python train.py --num_hidden_layers=21 --hidden_size=576 --num_attention_heads=9 --num_key_value_heads=9 --head_dim=64 --intermediate_size=2304 --vocab_size=32000 --hidden_act="tanh_gelu" --norm="rmsnorm" --norm_place="pre" --norm_eps=1e-05 --positions="learned" --qk_norm=false --attn_scale=0.125 --bias="all" --tie_word_embeddings=true --parallel_block=false --init="normal" --init_std_qkv=0.0159 --init_std_o=0.00245 --init_std_up=0.0159 --init_std_down=0.00245 --optimizer="muon" --learning_rate=0.00908 --lr_mult_down=2.0 --beta1=0.95 --lr_head=0.0086 --max_grad_norm=0.5 --warmup_steps=200 --schedule="wsd" --decay_fraction=0.832 --decay_shape="linear" --final_lr_fraction=0.05 --batch_tokens=262144 --max_seq_len=2048 --doc_mask=false --train_tokens=816300000 --max_steps=3114 --dataset="wikipedia_en"
Each number is 128 + 32 x the weight over its row's rms, rounded and kept within 0 to 255. Layers, rows and columns count from 0. The size above them is the row's rms in percent of the matrix's.

# layer 17 attention key, 576x576, rms 0.0523, rows 491-511, columns 144-287
size [105 102 103 104 103 107 108 101 105 106 110 105 107 106 103 104 106 106 104 106  99]
[[184 138 218 106 170 165 169 152 130 111 125 178 146 136 165 155  99  89 167 196 110 112 135 180 144 110 116  78  99 143 199  93 121 113 143 152 167  97 182 120  94 156 159 101 118 171 156 141 164  83 166 136  99  99 116  89  66 144 120 101  78 169 144  63  86 115 170 233 144  76  91 140 127 119 105 180 121 135 106  82 185 151 104 108 145 134 102 111 182 136 152 150  34  98 133 158 132 135 153 145  34 129  99 110 156 139 147  91 123 207  71  47 161  97 116 169  61 176 139 135  64 107 158  68 146 132 168 146  80 139 157 144 118 149 135 100 114 110 199 133 141 142  70 120]
 [127 124 139 124 130 159 163 121 147 129 104 132  97 147 109  80 150 153  72 155 159 122 146 189 124  98 132 163 120 177 175  98 139  99 124 106 105  92 102 189  99  44 108 141 152 152 130 120  91 156  93 151 163 124  99 113 135 158  97 168 169 109 155  91 127  92 151 100 172 181 135 123 106 163 142 175 103 150 112  84 244  86 155 217 151 155  98 147 148 135 117 126 139 150 134  94 127 109 176 168 122 139 120 132 123 129 151 117 100 135 106 108 143 130 152 147 166 171 107 109  77 109 101 148 139 157 119  84 182 180 129 145 173  77 147 102 118 145 142  94 175 143 145 130]
 [ 58 151 176 139 169 110 123 118  59 131 129 116 140 161 114 174 108 115 106 116 110  68 106 131 105 108 135  81 111 167 128 136  92 142 130 148  91 127 140 120  72 117 145 185 195  92 147 121 107 135  92 125 159 119 104 118 121 117 101 123 158 217 173 135 185 161  77 148 133  50 121  94 125 147  96 136  94  95 152  96 118  26 144  91  89 117  68  98 153 112 151 106 179 125  36  99 165 109 128  84 151  76 125 146 108  94 134 215 138 146 139 139 155  76 139 148 133 130 112 128 109 147  86 181 213 170 120 137 110 122 103 195 148 174 115 155 148 146 138  85 150  89 118 148]
 [111 197 141 154 145 149 169 141 156 133 155 145 150 172 120 135 100 134 162 161 132 148 182 157 107  95 110  64 129 104 139 113  90 124 127  98 144 209 132 107 124 170  86 101 154 114 120 110  95 121 194 107 165 124 180 127 119  98 182 125 160 139 109 153 155 121 140 117 171 187 156 187  70 150 144 116 125 157 128 151 143  49 104 159 139 148 120 120 144 128  91 194 149 146 142 130 167 104 175 144 113 128 137 146 137 117  80 142 125 170  48 137  83  83 100 162 189 115 118 138 102 159 109 127 170  91 136 172 128 102 119 117 166  80 137 140 124 135 116 140 167 118 127  95]
 [145 150 160 137  83 171  89 152 165 145  92 132 134 170 120 125 164 132 142 111 101 108 141 100 140  86 148 133 137  92  60 131  93 166 142  88 152 132 167 197 113 138 171 100 138  67 112 141 109  71 104 122 137 159 119 113 136  91  96  78 117  89 160  34 127  71 166 127 110 151 168 149  84 135 108 129  92 102 117 109 176 165  82 158 145 114 109 128  65  96 148 170  70  91 123 119 107 132 175 110 120 143 106  84 106 157  95  75 108 168 124 145 119 203 109 130 166 162  88 130 124  91 123 126 144 127 123 152 111 137 115 106 170 148 138 112 133 111 129 124 107 208 142 169]
 [162  94 119  94 143 157 108 155 108  70 116 136 135 123 189  91 137 172 154 147 158 122 120 107 149 144 149 156 151  92 238 140 109 126 147 140 185 154  59 112 139 164  47 119 127 163 154 115  52 164 163 158 127 173  90 112 121 141  80 132 158 110 111  95  92 125 116 133 146 107 193 102 187 102 113  90 121 125  92 140  93 101 142 186  97 191 166 157 150 122 124 149  95 113 142 143 138 120 115 106 131 147 111  97 170  79 146 137 122 172 147 121 108 128  57 146 131 131 126 153 108 127 142 191 147 100 140  94 124 121 149 147  85 160 123 111 115 143  72 176 124 169 118 137]
 [121 181 130 129  78 156 119 132 146 120 157  87 132 134 178 137 108 134 127  77 164 120 141 112 173 144 116  91  84 179 125 116  98 156 153  71 143  77  90 137 136 176 135 102  76 113 116 157  98 123  74 114 154 148 100 138 119 141  94 157 124 104 124 173  94 152 141  92  78 133 102  91  95  89 125 137 100 144 183  98 178 109 111 115 113  30 133 102 162 106 130 103 141  96  84  65 157 152 152 105 126  88  87  96 127 127 149 106 106 151 179  77 159 136 186  81 157 129 197  99 154  91 153 114  98 129 115 138 185 100 140 108 113  94 137 109 172 111 124 105  86 104 102 107]
 [127 142  81 112 138 148 153 122 126 138 168 145 127 182 169  93 110 141 136  80 120  87  75 119  59 168 131 112 116 168 101  76 129 123 121 143 133 148 201  68 118  80  93 146 158 121 149 127  91  97 145 125 106  97  64 145  81 151 141 101 143 135 129 119 159 182 157 135 177 120 111  63 120  80 107 124 101 157  77 134 119 129 143  83 102 173 161 119 138  90 193 148  61  56 131 176  96  99  64 143 135 151  84 135 120 180 108 174 110  90 108 169 139 109 116 102  93 209 163 114 103  24 114 149 141 119 162 134  76 129 134 120 114 124 170 128 161 131 122 159  80 168 130 148]
 [125 138 162 161  92 142 158 148 118 168  88  93 133 125  94  86 100 118 137 142 144  97 155 152 128 117  94 137  88 143 138 204 130 179 115 128 159 153  89 122 166 171 126 160 123 130 188 124 128 110 119 100  61  33 146 159  84 123 143 118 132 245  91 180 151 150  95 136  94 135  97  60  98 124 125 114  65 162 128 128 127 185  91  71 150 159 112  92 122 137 183 121 121 135 164 163  93 138 117 112 139  85 113 125 156 101 150  98 167 102 130 123 142 119 168  87 134 185 164 183  96 181 156 120 100 155 125 133  92 178 150 100  81 119 132 142 167  92 122 126  79 128 142 108]
 [130  76 127 106 128  77 152 197 159 137  85 109  62 103 141 128 189 124 122  97 120  61  83 160 131 136 108 109  99  47  67  57 147 186 102 129 141 128 135 132  96 152 137 202 109  96  97 130 177 103 105  37 116 210  94 134 184 106 150 112 132 112 127 122 227 104 116 123 112 144 157 151 131 123 114 114 100 115  91 149 131 134 121 105 120 150 145 135  95  84  94  98 155 148 169 146  86 120 161 128 129 183 154  91 125 142 118 159 172 122 147 102 127 108 107 112 124 136 128 158  98 115 114 137  65 154 124 104  77 149 109 100 113  95  87 162 124 122 156 133 149 104  63  91]
 [ 98 107 108 151 160 140 148  82 130  54  60 146 112 144 184 116  70 103 125 114 158 132 122 101 132  72  99 115  60 114 152 139  79  99 124 111 155 119 134  74 158 141 168 194  30 105 105 141 228 119  71 152 142 161 107  90 128  86 161 163 126 145 113 160 180 102  66  81  98 124 163  92 169 150  78 131 129 193 114  54 157 124 128 119 118 137 136 162 113  88 130 148 157 134 136 162 113 163  93 161  87 178 113 110  91 135  78 132 171 169 204 121  76 102 150 160  89 127 159 117 128 148 108 116  70 174 173 125 116 115 153 123 148  66 123 132 150 138  98 103 107 151 139 111]
 [131 136 122 162 114 175 112 135 119 137 142 183  68 106 126 149 129 122 115 112 136  87 129  97 119 121  86 138 125 144 157 138 132 158 100 153 109 117  69 107  59 195 155 117 113  65  78  57 147 105 132 110 154 133 157 125 124 113 155 137 142 109  81  92 131  96  39  91  91  95 206 122 170 160 112 102 132 143 146 188  84 144 159  99 150  88  93 177 142 104 123  96 169 168 136 131 138 125 146 116 155 116 106 152 128 146 147 151 155 144 149 127 123 108 126 138 155  48  85 125 120 154 101 108 104 145 104 126 142 181 154 114 159 115 157 141 159 153 126 167 104 178 160 152]
 [117 236  93 129 126 144 146 148 128 136 137  93 148 139 123 117 119 166 110 137 139  83  73 129 151 159 128 161 157 148 143 101 118 170  75  79  88 157 164 146 176  83 120 103 141 163 131 111 101 124  82 153  97 127 106 159 122  83 162 120 140  74 165 150 196 127 168  76  93  80  98 137 130 122 127 151 101 178 165 110 163 195 108 191 104 127 110 129 146 142 134 107  98 131 146 109 138 104  86 115 135 119 165 136 130 128  99  50 141 102 112 160 103 179 131 137 165 104 116 120 157 143 220 144  46 148 115 163 137 115 100 125 155 167 164 118 135  88 161  78 132 118 129 189]
 [153 141 138  97 112 128  98 179 153 117 127  63 156 168 116 153 159 157 117 163 117 184 143 134  97  98 120  96 144 204 136 136 118  91 144 154  83 176  71 133 138 159 162 126 164 131 110  99  94 180 125  84 163 142 146 138 158 174  82 135 108 166 154  83 172 160 181 127 159 123 121 107  97 133 148 112 148 149 128  95 156 188 148 114  98 158 177 160 147  94 145  83 103  64 141 126 127 118 135  48 166 152  67 107 117 147 137 121  66 120 114  99  89 165  91 166  93 105 119 136 127 151 108 111 166 131 167 111  97 134 169 139  64 171  98 107  98 103  76 105 122 146 126 112]
 [133 151 117 118 115 149 183  91  83  85 177 188 159 131 146 125  83  77 146  67 102  78 163 165 172 174 154 121 163 129 108 144  87 121 148 138 182 178 124 151 148 140 117 174  95 174 130 127  57 106  90 125  99 133 100 113 136  86 139 116  81 117  71 180 130 129 167 173 112 120 113 106 117 187 108 127 170 114 156 140 119 128  65 129 147 146 141  79 135 126 112 123 133  41 129 161 100 112 164 115 122 161  98 142  74 136 110  97 100 153 109  89 131 134 109  40 108  91 124 159 188 138 107  96 141 159 142  88 168 110 128 121 141  98 191 208 134 121 112  95 137 165 111  61]
 [154 128 186 108 105  83 138 113 111 122 105 109 127 108 125 164 132 110 221  96 152 156 140 148 157  64 131 154  69 127 132 131 132 207 183 103 111 125 215 142 170 131 118  65 168 128  70 126 172 155 159 130 120  99 138 118 141 187 149 135 164 139 114  87 132  97  87  75 119  77 117 128 150 141 141 164 166  85 152 161 103 121 101 131 137 180 116 101 135 122 151 124 153 158  82 131 151 130 174 128 131 119 132 163 128 181 122 171 114 105 175 131 116 113 103 123 173  89 110 124 157 127 128  99  90  75  38  70  59 185 120 149 166 110 125 201 169 121  95 142 108 125 138 136]
 [130 162 119 119 156 144  76  74 115 120 110 116 126  86 126 195  86 141 144  73 191 101 127 128 163 109 133 152 163 156 131 126 173 167 114 138 151 101 180  63 114 140 101 106  85 224 149 124 131 134 105  98 145 149 126  70 215 214 208 110 138 182 103 100 145 119 105 146 153 184  93 199 141 105 205 163 129  95 142 160 201 132 158  96 102 134  61 110 182 100 132  92 162 135 157 138 203 145  96 106 156 133 100 167 180 133  95 160 143 232 130 159 154  64 114 138  93 136 114 167  67  99  96 106 115 164 139 144 120 172  71 180 114 133 101 146 109 126 100 133 136 162 116 119]
 [138  87 135 109 118  52 157 143  86 158 121 140 135 116 143 138 180  88 148 101 147 136 105 146 110 113 116 210 115 169 126 149 102 123 179 144 144 157 133 149 124 109 174  94 165 128 114 141 156 118 135 107  47 115 119 103 143 135 104 151 110 132  99 150 127 142  65 122 114  93 115 145 103  80 136 144  91 180 119 104 118 157  93 126 117 177 131  72 128 138 136 134 159 154 106 167  80 107 122 116  96 124 135 149 118 106  99  80 114  93 120 102  88 108  86  77 155  96 153 130 121 181 113  94 192 152 155 146 118 112  86 177 118 119  86 148 157  88 155 102  98 140 111 101]
 [104 145 142 111 154 148 131 107 109 150 119 125  93 117 114 137 141 140 109 141 103 134 131 138  75  83 155 133 141  88 120  96 127 169  88  91 136  91 162 160  88 118 128  78 135 107 129 121  82 126  85 165 173 101  89 131 177 131 128 169  90 128  96 167 102 164 161 139 128 166 133 178 149 116 127 158  97 132 110 153 141 106 145  82  74 109 153 129 112 115 173 116 177 134 138 116 162  78 166 172 119 154  92  98 168 237 109 123  94 140 181 141 116  99 144  62 166  48 145  82 164 131 147 131 165 123 126 103  70 144 154 167 116 123 106 128 104 138  64 128 129 108 138 183]
 [196 159 113 140 129 126  95  91 149 160  60 127  90 133   7 128 158 128 122 151 132 195  69 122 107 114  87 136 185 141  88 132  99 226 126 107 120 148 168 127 150 122 151  74  89 134  78 113  90  99 134 115 120 113 123 141 105 143 127 156 197 145 159 166 122 182 164  55 108 135 140 104 213  97 110 138 122 118 108  61 136 146 184 100 120  94 131  71  95 141 136 101 115 130 124 121  90 177 106 115 106 110 127 121 166  95 116 109 114 107 113 143 173 133 117 194 187 135 126 158 141 158 146 134 139  61 138  55 106 121 179 119 148 137 110 145 124 129 152 188 118 144 141 182]
 [ 61 104 137 150 143 102 117 118  87  96 135 139 123 126 112 113 109 134 202 113 137 180 162 120 138 121 121 154  91 142 123 131 163 143 128 136 165  74  93 129 123  89  96 191 164  52 143 188 214  96  84  94 122 139 112  56 100 173 114  85 175 113 159 146 158 121 164 150 120 103 152  68 110 111 122 138 118 131 132 140 174 174 151 149 145 184  92  98 118 147  93  63 171 158 115 138 113 159 127 131 170 116 112  71 136 137 142 115 100 179 130  74 135  75 197 100 107 122 176 117 134 134 171 109  83 109 119 153 135 144  98 148 145 141 171  84 102 101 174 169 130  96 213 141]]
# layer 17 attention query, 576x576, rms 0.0529, rows 492-511, columns 144-287
size [101 100 105 102 106 106 103 103 104 112 103 105 103 104 100 100 107 100 101 101]
[[104 150 140 139 178 164 138 137 166 138 177 133 128 168  92 155 153 182 130  53 141  75 146 132 157  93 100 138 100 176 162  95 122 141 184 120 105 160 113 101 138  72 137 105 140 149 109 104  74 139 149 134 180 161 143  86 131 150  61 133 122 162 141 165 124 117 158  54 124 147 165 175 119 127 167 131  92 178 116 155 151 142 148 134 117 132 117 124 128  80 152 131  52 144 169  91  98 112 129 136 156 162 155 178  79 144 166 150 121 158 162 191 118 123 121 131 139 151 124 146 147 184 116 129  93 117 165 117 131 207 159 146 103  65  81 111  70 132 142 203 123 117 142  93]
 [ 74  80 174 135 131  90 171 126 113 117 117 134 208 154  89  95 145 154 149 151  94 119  89 142 159 134  87 143  65  94 131 163 128 177 152 167 132 125  69 172 124 141 114 179 156  54 162 159 136 105 103 130 195 151 134  96  88 191  91 168  87  78 127 190 140 167 152 121 144 152 127 152 160 101 141  82 138 119  88  98 128  92 138 143  98 151 148 117 166 172 148 144 186 102 117 106 129 126 135 121 139 153 145 155 104 155 168 140 119 164 125 118 169 158 174 126 132 138 147  87 173  70 108 160 141 124 136 106 231 163 133 128 161 157 144 114 139 111 145  47  99 173 166 133]
 [113 206 159 189 152 132 154 106 175 161 129 144 148 167  76 140 102 149  84 125 107 100 126 186 108 107 210 155 109 130 167 108 130  69 145  59 216 166 117 139 111 189 140 136 148 150 104 145  81  57 109 115 141 156 105  95 111  66 152 180 150 146 138 113 141 145 106 155 137 132 167 102 113  87 106 145 159 149  78  90 159  99 138 145 127 129  95 151 152 152 136 184 177 159 165 128 132 161 207 147 142 165 103 156 141 152  90 141  86 165 100 206 104 127 105 152  91  95 149 100 120  98 156 101 139 152 141 138 115 115 201  74 174 108 117 142 108 131 139 156 168 111 134 142]
 [193 180 174 167 135 113  60 133 132 135 148 137 106 165 153 152  96 204 150  90 122 131 127 121 154 125  95 125 178 102 114 146 137 179 139 147 145 107  98 187 128 122  88  49 100 128 137 102 160  90 120 160 117 137 118 134 161 121 157 144 131  90 171  94 168 128 150 153 169 108 118 198  98 162  60 164  98  75  91  74 164 168 126  97 137 139 149  96  92  84 182 128  98 131 147 140 184 120 133 117 141 145 165  98  94 140 114  72 159 117  94 168  96 103 116 185 158 153 147 133 121 158 108 167  86 159  94 188 150 151 137  72 128 173 133 138 108 143  94 191 117 165 120 183]
 [129 176  90 137 197  98 127 158 119  99 123 130 130 128 144 109 124 193 122 119 133 129 118 162 107 143 171 132 139 151 145  99 103 132  91  45 151 170 183 122 156 106  87 141 125 195 167 150 100 129  83  75 115 177 125 140 130 143 118 110  96 106  98 102  80 139 130 103 137 185 163 125 141 141 102 157 131 109 122 156  96 134 136 133  85 113 131 120 133 136 105 165 135  94 162 131 118 124 104 165 120 114 161 127 158  89 114 104 173 122 130 147 110 132 120  96 116 103 148 115 102 155 177 130 160 122 184 119 135 133 140 142  38 130 121 115  92  98 142 159 100 160 143 120]
 [135 173 101  96  23 156 130 148 126 155 117  87 140 180 174  96 114 118 134 107 177 114 145 155 154 159 145 109 136  87 145 100 144 160  89 138 167 117 105 171 160 144 163 128 118 107 100 145 187 156 161  66 115 124 110 104 125 156  73 114 188 167  78 188 105 165  83 123  84 114 118 129  94  93 196 155 118 138  57 114 135 137 110 151 103  75 145 113 105 137 122 114 139  73 104  49 150 126 129 127 125 144  92 121  90 133 190  88 176 134 131  75 163 113 146  96 124 147 174 143 104 154 151  82 133  76 109 143 180  99 149 163 136 132 140 112 134  92 122 116 112 141 156  62]
 [128  72 117 136  92 130  70 123 112 161 174 141 115 163 115 105 118 174  98  53 141 115  94 130  95 193 136 102 154 155 169  93  90 128 136 137 161 113 175  69 141  67  79 188 104 124 108 147 147 184 127 124 113  99  84  75 136 189 125 122 100 122  91 117 126 149 146 121 125 140  81 162  90 136  58 126 115  96 134 117  85 154 168  87 140 111 160 136 181  87 103 103 115  51 119 119  78 106 160 147 127 110  78 126 143 199 103 149 124  85  87 125 102 155 147  87 145 168 152  95 133  96 139 158  87 143 126 119 128 121  93  99  96 136 162 109  99 154 130 140 110 170 151 156]
 [174 140  91 165  88 141  92 136 137 147 140 119 105 138 104 115 155 111 137 133  73 143 121 109 132 179 114 120 145 116 168 155 125 135 100  98 134 106 103 147 159 168 162 153 121 114 129  79 134 116 109  73  56 122 151 146 138 122 194 201 113 207 120 119 122 118  89 113 116 140  79 180 150 168  94 100 144 154 188 167  98 132 138 158 145 115 104 109  90 145 169  90 138 156 131 169 104  62 145  81 131  98  91  90 122 142 135 146 114 135 100  77 193 115 150 109 116 171 129 162 133 157 189 124 156 155 128 163 119 102 169 158 196 157 123 130 144 104  97 147 122 125 169 118]
 [ 98 103 125 124 101 112 154 140 186 111 118 123  95 115 127  98 131 172 103 136 107 107 150 213  70 159 114 132 105 108 114  68 100 208 101  96 104 108 129 159 104 143 111 175 175 106 139 113 159  51  85 108 112 160  15 162 145  85  65 136 132 125 106 135 160 125  76  98 111 150 144 118 111  87  95 127 138 123 110 155 160 140 135 158 122 142 121 150 105 134 128 110 143 118 139 140 122 114  70 137 160 119 138 115 128 133  49 106 131  99 132 155 133 109 162 135 130 182  97 105 138 204 157 103  91 194  94 136  79 144 103  96 116 158  79 143 159 115 201  86 142 130 138 174]
 [119  94  93 180  88 122 158  94  90  77  97 155 145 131 136 133 123 142 151 152 111  82  96 142 128 121 138 130 100 124 115 135 156 127 100 117 107 140 138  93 162 134  97 203  89  74  99 113 140 100  70 175 134 174 135 128 116  38 155 178  92 122  86 174 184 118 119 104 148 115 146 106 152 115  85 126 157  92 105  88 114 124 115 127  93 161 126 144 171 135 125 158 172 163  82 164  65 124 124 149  94 184  72  88  82 118 108  94 138 128 121 113 102 140 167 107  57 129 145 112 120 152 140 133  94 128 127  77 117 156 146 154 139 117 174 125 172 139 135 156  77  74 141 134]
 [120 206 129 142  99 124 118 126 123 175  75 132  96 125 123 180 156 126 178 124 103 134 174 169 139  81 151 190 104 216 124 125 135 200 135 139 127 125 140 108 149 226  98 135 122 100 149 146 154  96 130 133 150 117 182 130 178  91 130 132 145  90 103 111 127 151 146 126  93 104 186 132 169 198  84 119 139 124 152 175 106 113 121  93 143 100 115 147  93 142 150  72 186 167 101 156 145 178 140 102 167 126  60 139 188 158 119  44 159 133  89 129  49 159 132 109 145 161  90 182 142 139 106  81 105 128 165  75 124 204 164 132 169 172 108 160 130 142  99  90 107 163 128 139]
 [104 175 107 162 112 167 140 154 103 121 100  81 171 106 118  96  95 194 124 155  81  89 151 169 126 143 143 134 115  75 156 116 155 178 130 177  76 106 152 207 143  95 152 145 141 179 189  95  86 100  77 169  89 128 143  61 102 121 126 116 136 137 178 156 131 204  98 109  96 133 181 193 157 150 176 109 152 147 202 127 190 141  79 160 144 134 115 158 156 173  96 120  52 174 146 175  89 101 103 112 178 155 101 122 133 137  69  71 101 139 163 105 110 128  90 149 155  99 157 140  80 137 125 116 105 147  75 135 134  78 101 137 185 136 137 108 177 121 122  89 152 152  86 156]
 [146 138  89 115 114 161 115 150 166 138  82 121  93 114 120 156 145 119 117 144 136 126 124 100  78 139  71 111 144 138 167 119  87  84 169 161 112 158 150 209  98 145  77 143 107 144 115  64 153 112 129 121 138 169  97 119  55 179 124 156  97 183 139  44 163 113 117 108 161 118  74  95 132 158 140 118 141 137 119  94 203 143 218 128  84 133  83 148 134 114 147  94 149 132 116 152 112  95 141 129 119 114  99 130 128 155  75 149  99 110 170 126  96 112 113 160  67  98 131 124  95 142 202  73 175 134 141 132 131 174 190  97  77 120 205  87  69 137 155 104 117 114  89 143]
 [143 164  95 190 135 114 154 118  58  64 112 101 137 126 160 130 142 122 141 112 130 162 133 102 161  90 117 102 139 169 168 159 140 148 104  65 154 156 156 129 138  96 154 174 150 155 155 116 181 106  97 186 113 163 149  96 145 129 180 142 103  62  49 184  87 133 142 145 158 119  90 110 198 130 115 132 169  84 125 149 166 187  54 119 184 106 144  64 130 105 135  69 115  83 107 157 128 113 111 131 108 152 124 122  88 147  85 161 112 180 176  51 157  77 149 172 154  98 127 137 148 101 112 105 111 147 158 123 170 116 147 170 181 130 189 159 104  83 114 114 174 150 106 116]
 [146 127 173 110 114  93 116  76 175 133 111 105 118  84  54 211 109  54  97 128 122 135 130 101 124  55 135 155 180  39 174 133  94 134 196 126 118 113 178 102 185 104 180 116 199 141 136 127 127 160 135 118 159 120 105 115  98 136 102 138 136  83 152 161 125 133 106 123 138 137 123 138 166 101  95  94 159 102 137 129 107  78 114 115 128 149 129  82  28  71 108  99 141 152 121 185 170 128 111 122 111 133 125  87 134 135 119 129 156 140 107  95 139  98  86  70 111 105 114 177 136  91  72 168  75 153 122  87 138 176 120  86 232  88 138 176 182 130 119 161  94 138 199 127]
 [147 125 167  73 145 165  74 120 105  92  92 140  94 129 148 162 140 137 104 121  73  93 124 151 181 133 119 175 129 166 185  99 131 136 168 126 139  96 155 152 178 151  70  93  77 116 163 122  70  78 112 140 113 134 120  88 175 185 184  98 101 192 104 149 127  95 126 135 109 201  55 162 117 136 134 148 131  56  93  98 126 114 155 129 100 138  96  76 119 130 139 117 202 137 100 101 189 108 136 159 104 143 135 115 111 120 107 105 105 211  96 118 167 120 113 102 109 163 115 183  57 129 113 106 141 193 111 129  82 143 100 114 130 146 108 151 126 124  61 137 146 176  79 117]
 [120  88 118  95  79  18 118 100 116 152 144 136 116 152 151 158 103 132 126 123 146 148 131 117 101  65  94 170 141 103 168 109 105 115 114 168 131  89 124 189 144 108 165 117 192 192 159 167 123 131  97 143 100 127 129 106 186 129 140 155  97 155 108 186 123  94  95 147 153  80 129 181  72  98 143  76 163 109 105 139 137 157 124 102 122 113 134 129 127 153 152 135 181 213 120 199  94  75 171  87 185  97 120 154 145 164 130 125 148 123 117 125 101 138 114  42  91 141 150 107 131 135 130 173 120 157 163 141 150 119 113 131 158  94 103 145  91 129  84 145  72 152 120 165]
 [152 147 148 124 168 124 171 131 103 154 124 114  96 175 148 139  89  79  90 196 165  86 121 104 107 119 137  64 154 100  82 136 180 134  54  44 170 116 113  83  80 142 174 118 143  71 115 157 147 100 118 144 118 120 202 106 147 165 166 187 136 156 196 114 154  38 106 121 104 185 145  95 168 159 156 123 133 184 102 164 148  93 125  56  67 141  98  83 136 173 143  83  99 141 125 117 135 151  97 174 120 200  91 127 139 189 140 126 140 158 112 149 165 108 148 178 176 118 152 103 144 182 101 171  86 128 109 115  81 109  90 211  71 126  90 105 123  89 138 130 137 115 122 145]
 [169 200 140 143 174 145  99  88 117 171 144 155  93 146 103 141 160 187 160  82 160 161 154  93 191 135 138 119 132 151 108 164  56 121 150 168 112 182 159 159 140 121 147 158 147  81  92  90 109 134 156 141  95 176 183 121 157 131 158 164 154 163 159 146 166 101 180  62 146  71  66 173 155 131 157 102 114 131 126 130 116 108 135 115 108 155 121 119  95 155 103 149 183 103 168 107  87 131 164 149 104 121  51  74 144 139 123  99 145  95 100  98 164 145  71 112 108 108  45 149 111 124 139 151 129 152  93 112 146  80 164  94  12  93 125 158 168 169 127  85 144 186 124 140]
 [ 61 128 146 109 139 118 109 103 156 131 105 125  93 110 103 139  88  82 167 113 115 195 144 174 100 141 101 144 137  72 109 132 196 106 121 149 189 108 119 105 134 102 146 195 116  47 139 144 143 122 105 109 125 199 163  64 101 131 124  99 132 109 178 132 158 101 149 123 171 123  88 120  94 109 143  89 139 126 126 125 152 151  92 119 144 156 175 114  83 169  95  91 111 112 156 200  77 132 127 145 152 159  56 139  75  75 141 149 166  93 166 139  67 147 132 121 103 167 128 146 182  98 177 153  69  95 106 118 110 153  93 123 123 139 130 103 124 104  96 146 153  89 201 166]]
# layer 17 attention value, 576x576, rms 0.0534, rows 448-451, columns 144-287
size [ 97 100  98  87]
[[162 115  96 148 134 125 110 200 168 158 136 134 113 148 125 169 142 181 151 179 148 138 132 125 169 120 154  80 121 146 104  80 143  86  92 109 162 137 164  93 164 140 103 131 132 127 119  72 154 130 146 107 120 112 105 138 165 132 125  38 121  76 129  50 105 105  93  94 148 147 146 140 134 143 103 127 128 136 140 111 105  88 144  86 115 153 131 148 131 155 182  87  96  87 131 113 118 180 111  93  98 104 170 149 135 161 121 156  62 149 192 118 133 178 143 144 130 142 107 105  95  69 149 130 142 133 122 132  98  90 177 143 139 148 128  94 135  96  92 197 165  88 112 124]
 [124 138 157 102 195 153 150 102 101 155 101 157 113  75 104  99 136 205  93 116 152 129  80 106 113 113 105 156  91 189  90 133 107 118 143 155 122 110 133 108 138 109 168 158 170 110 165 110 144  91 144 104 124  86 156 159 112 161 159 150  90 168 177 108 157 116  82  87 133  84  89 126 160 112 135 140 124 106  51 152  93 122  96  85 138  72 123 146  76 133 132  66 171 196 153 159  90 114 122 111 173 142 128 129  92 149 158  72 122 205 125 102 146  95 125 137 105 123 149 179 120  81  66 139  72 110 159 132  77 120 177 112 127 112 171 158 126 108 100 131 151 133 148  76]
 [105 106  96 161 135 122 181 126 147 172  99 128  36 195 137 118 188 129 131  91 128  97 145 130  83 112 111 112 129 103 132 132 105 145 127 129 183 148 149 128 114 151 171 139 120 160 106  83 148 151 132 158 149 144 108 146 187 115 110 171 122 110 173 137 103 147 152 161  90 100 117 119 128 168 148 147 115 151 152 115 141 139 122  89 144 143 131 136 147  86 171  80 129 169 172 125 139 158 144 138 115 120 147 143 127  46 159 135 120 172 161 123 200 120 142 127 130 123 132 158  97 155 106 134 132 135 176 157 123 174 155 155 151  97 115 129 190  91  99 137 104 123 171 125]
 [164 138  89 168 127 126 122 152  89 123 154 130  95 139 124  57  63 157 132  70 146 147 149  73 154 121  78 140 169 125 147 137 121 135  53 179 103  85 155 158  95 135 103 107  57  86  70 173 148 117 113 122 109 146 167 110 135 142 154 156 120 109 195 177 132 186 163 128 122 141 140  78  95 113 149  95 103 106  90 147 114  72  36 119 138 157  57 182  85 108  71 141 112 108 145 162 114 116 151 119 180  76 128 172 122  81 143 139 117 170 121 155 127 152 115 132 119 155 151 148 136 140 120  90 155 153  85 119 115 132 157  72 150 149 114 164 125 146 146 103 162 149  72 138]]
# layer 17 attention output (transposed), 576x576, rms 0.048, rows 448-450, columns 144-287
size [ 96  97  94]
[[144 149 124 150 119 160 158 118 104  97 149  94 112  89 117  86 157 124  61 151 102 139 124  91 125 100 145 114 176 132 159 128 149 135 155  66 127 148 113 137 138 195 155  45 127 101 149  58 111 155  87 171 143  73  85 118 106 106  76 108 133 124 122 103 147 127  92 145 135 158 122 169 118 106 127 127 147 106 139 204 179 131 151 153 105 188 145 155  82 117 133 153 116 111 147 104 122  60  83 153 198 137  95 153 125 157 149 160 153 118 116 168 116 145 118 121 171 119  61 119 174 147 111 158 145 196  65  42 165 126 124 112 149 137 115  71 156 138 128 120 140 129 132 135]
 [176 151 114 146 122 130 118 116 122  72 124 117 109 160 105 177 167  89 187 108 168 104 118  71  74 143 142  95 155 131  68 160 145 101  62 106 143 113 115 118 134 157 109 151  96 117 173 154 142 155 131 179 126 102 184  79 119 144  94  74  96 116  93  96 134  91 116 118 147 121 116 143 147 172 104 138 165  69 160 173 113  88 144  59  69 136 214 102 129 160  98 141  98 146 165 174 132  73 122 123 146 127 150 113 155 143 131 125 121  73 168 183 144 156 149  85 112 150  69 167 142 127 161 126 146  34 116 209 127 193 107 119 202 191 125 143 143 128 119  77 126  83 171 137]
 [170 162 111 118 186 116  91 136 137  90 159 128 159 152  84 142 101 103 124 166  98 124 141 101 128 168 123 115 114 180 102 142  79 128 121 150 153 116 167 146 117  86  97 134  69 111  91 134 130 157 127 142 145 149 144 141 133 120 112 157 134 160 102 160 156  96 119 153  89 101  90 107 154 149 124 137 137  72 109 139 114 105 122 138 122 119 155 109  71 191 135 126 130 118 137 158 144 149 153  90 127 173 125 122 132 117 107  67 180 103  84 151  82 141  73 151 125  84 103  85 112 154 131 146  72 151  86 161  87  84 137 129 180  84 133 132  58 109 133 133 131 170 127 134]]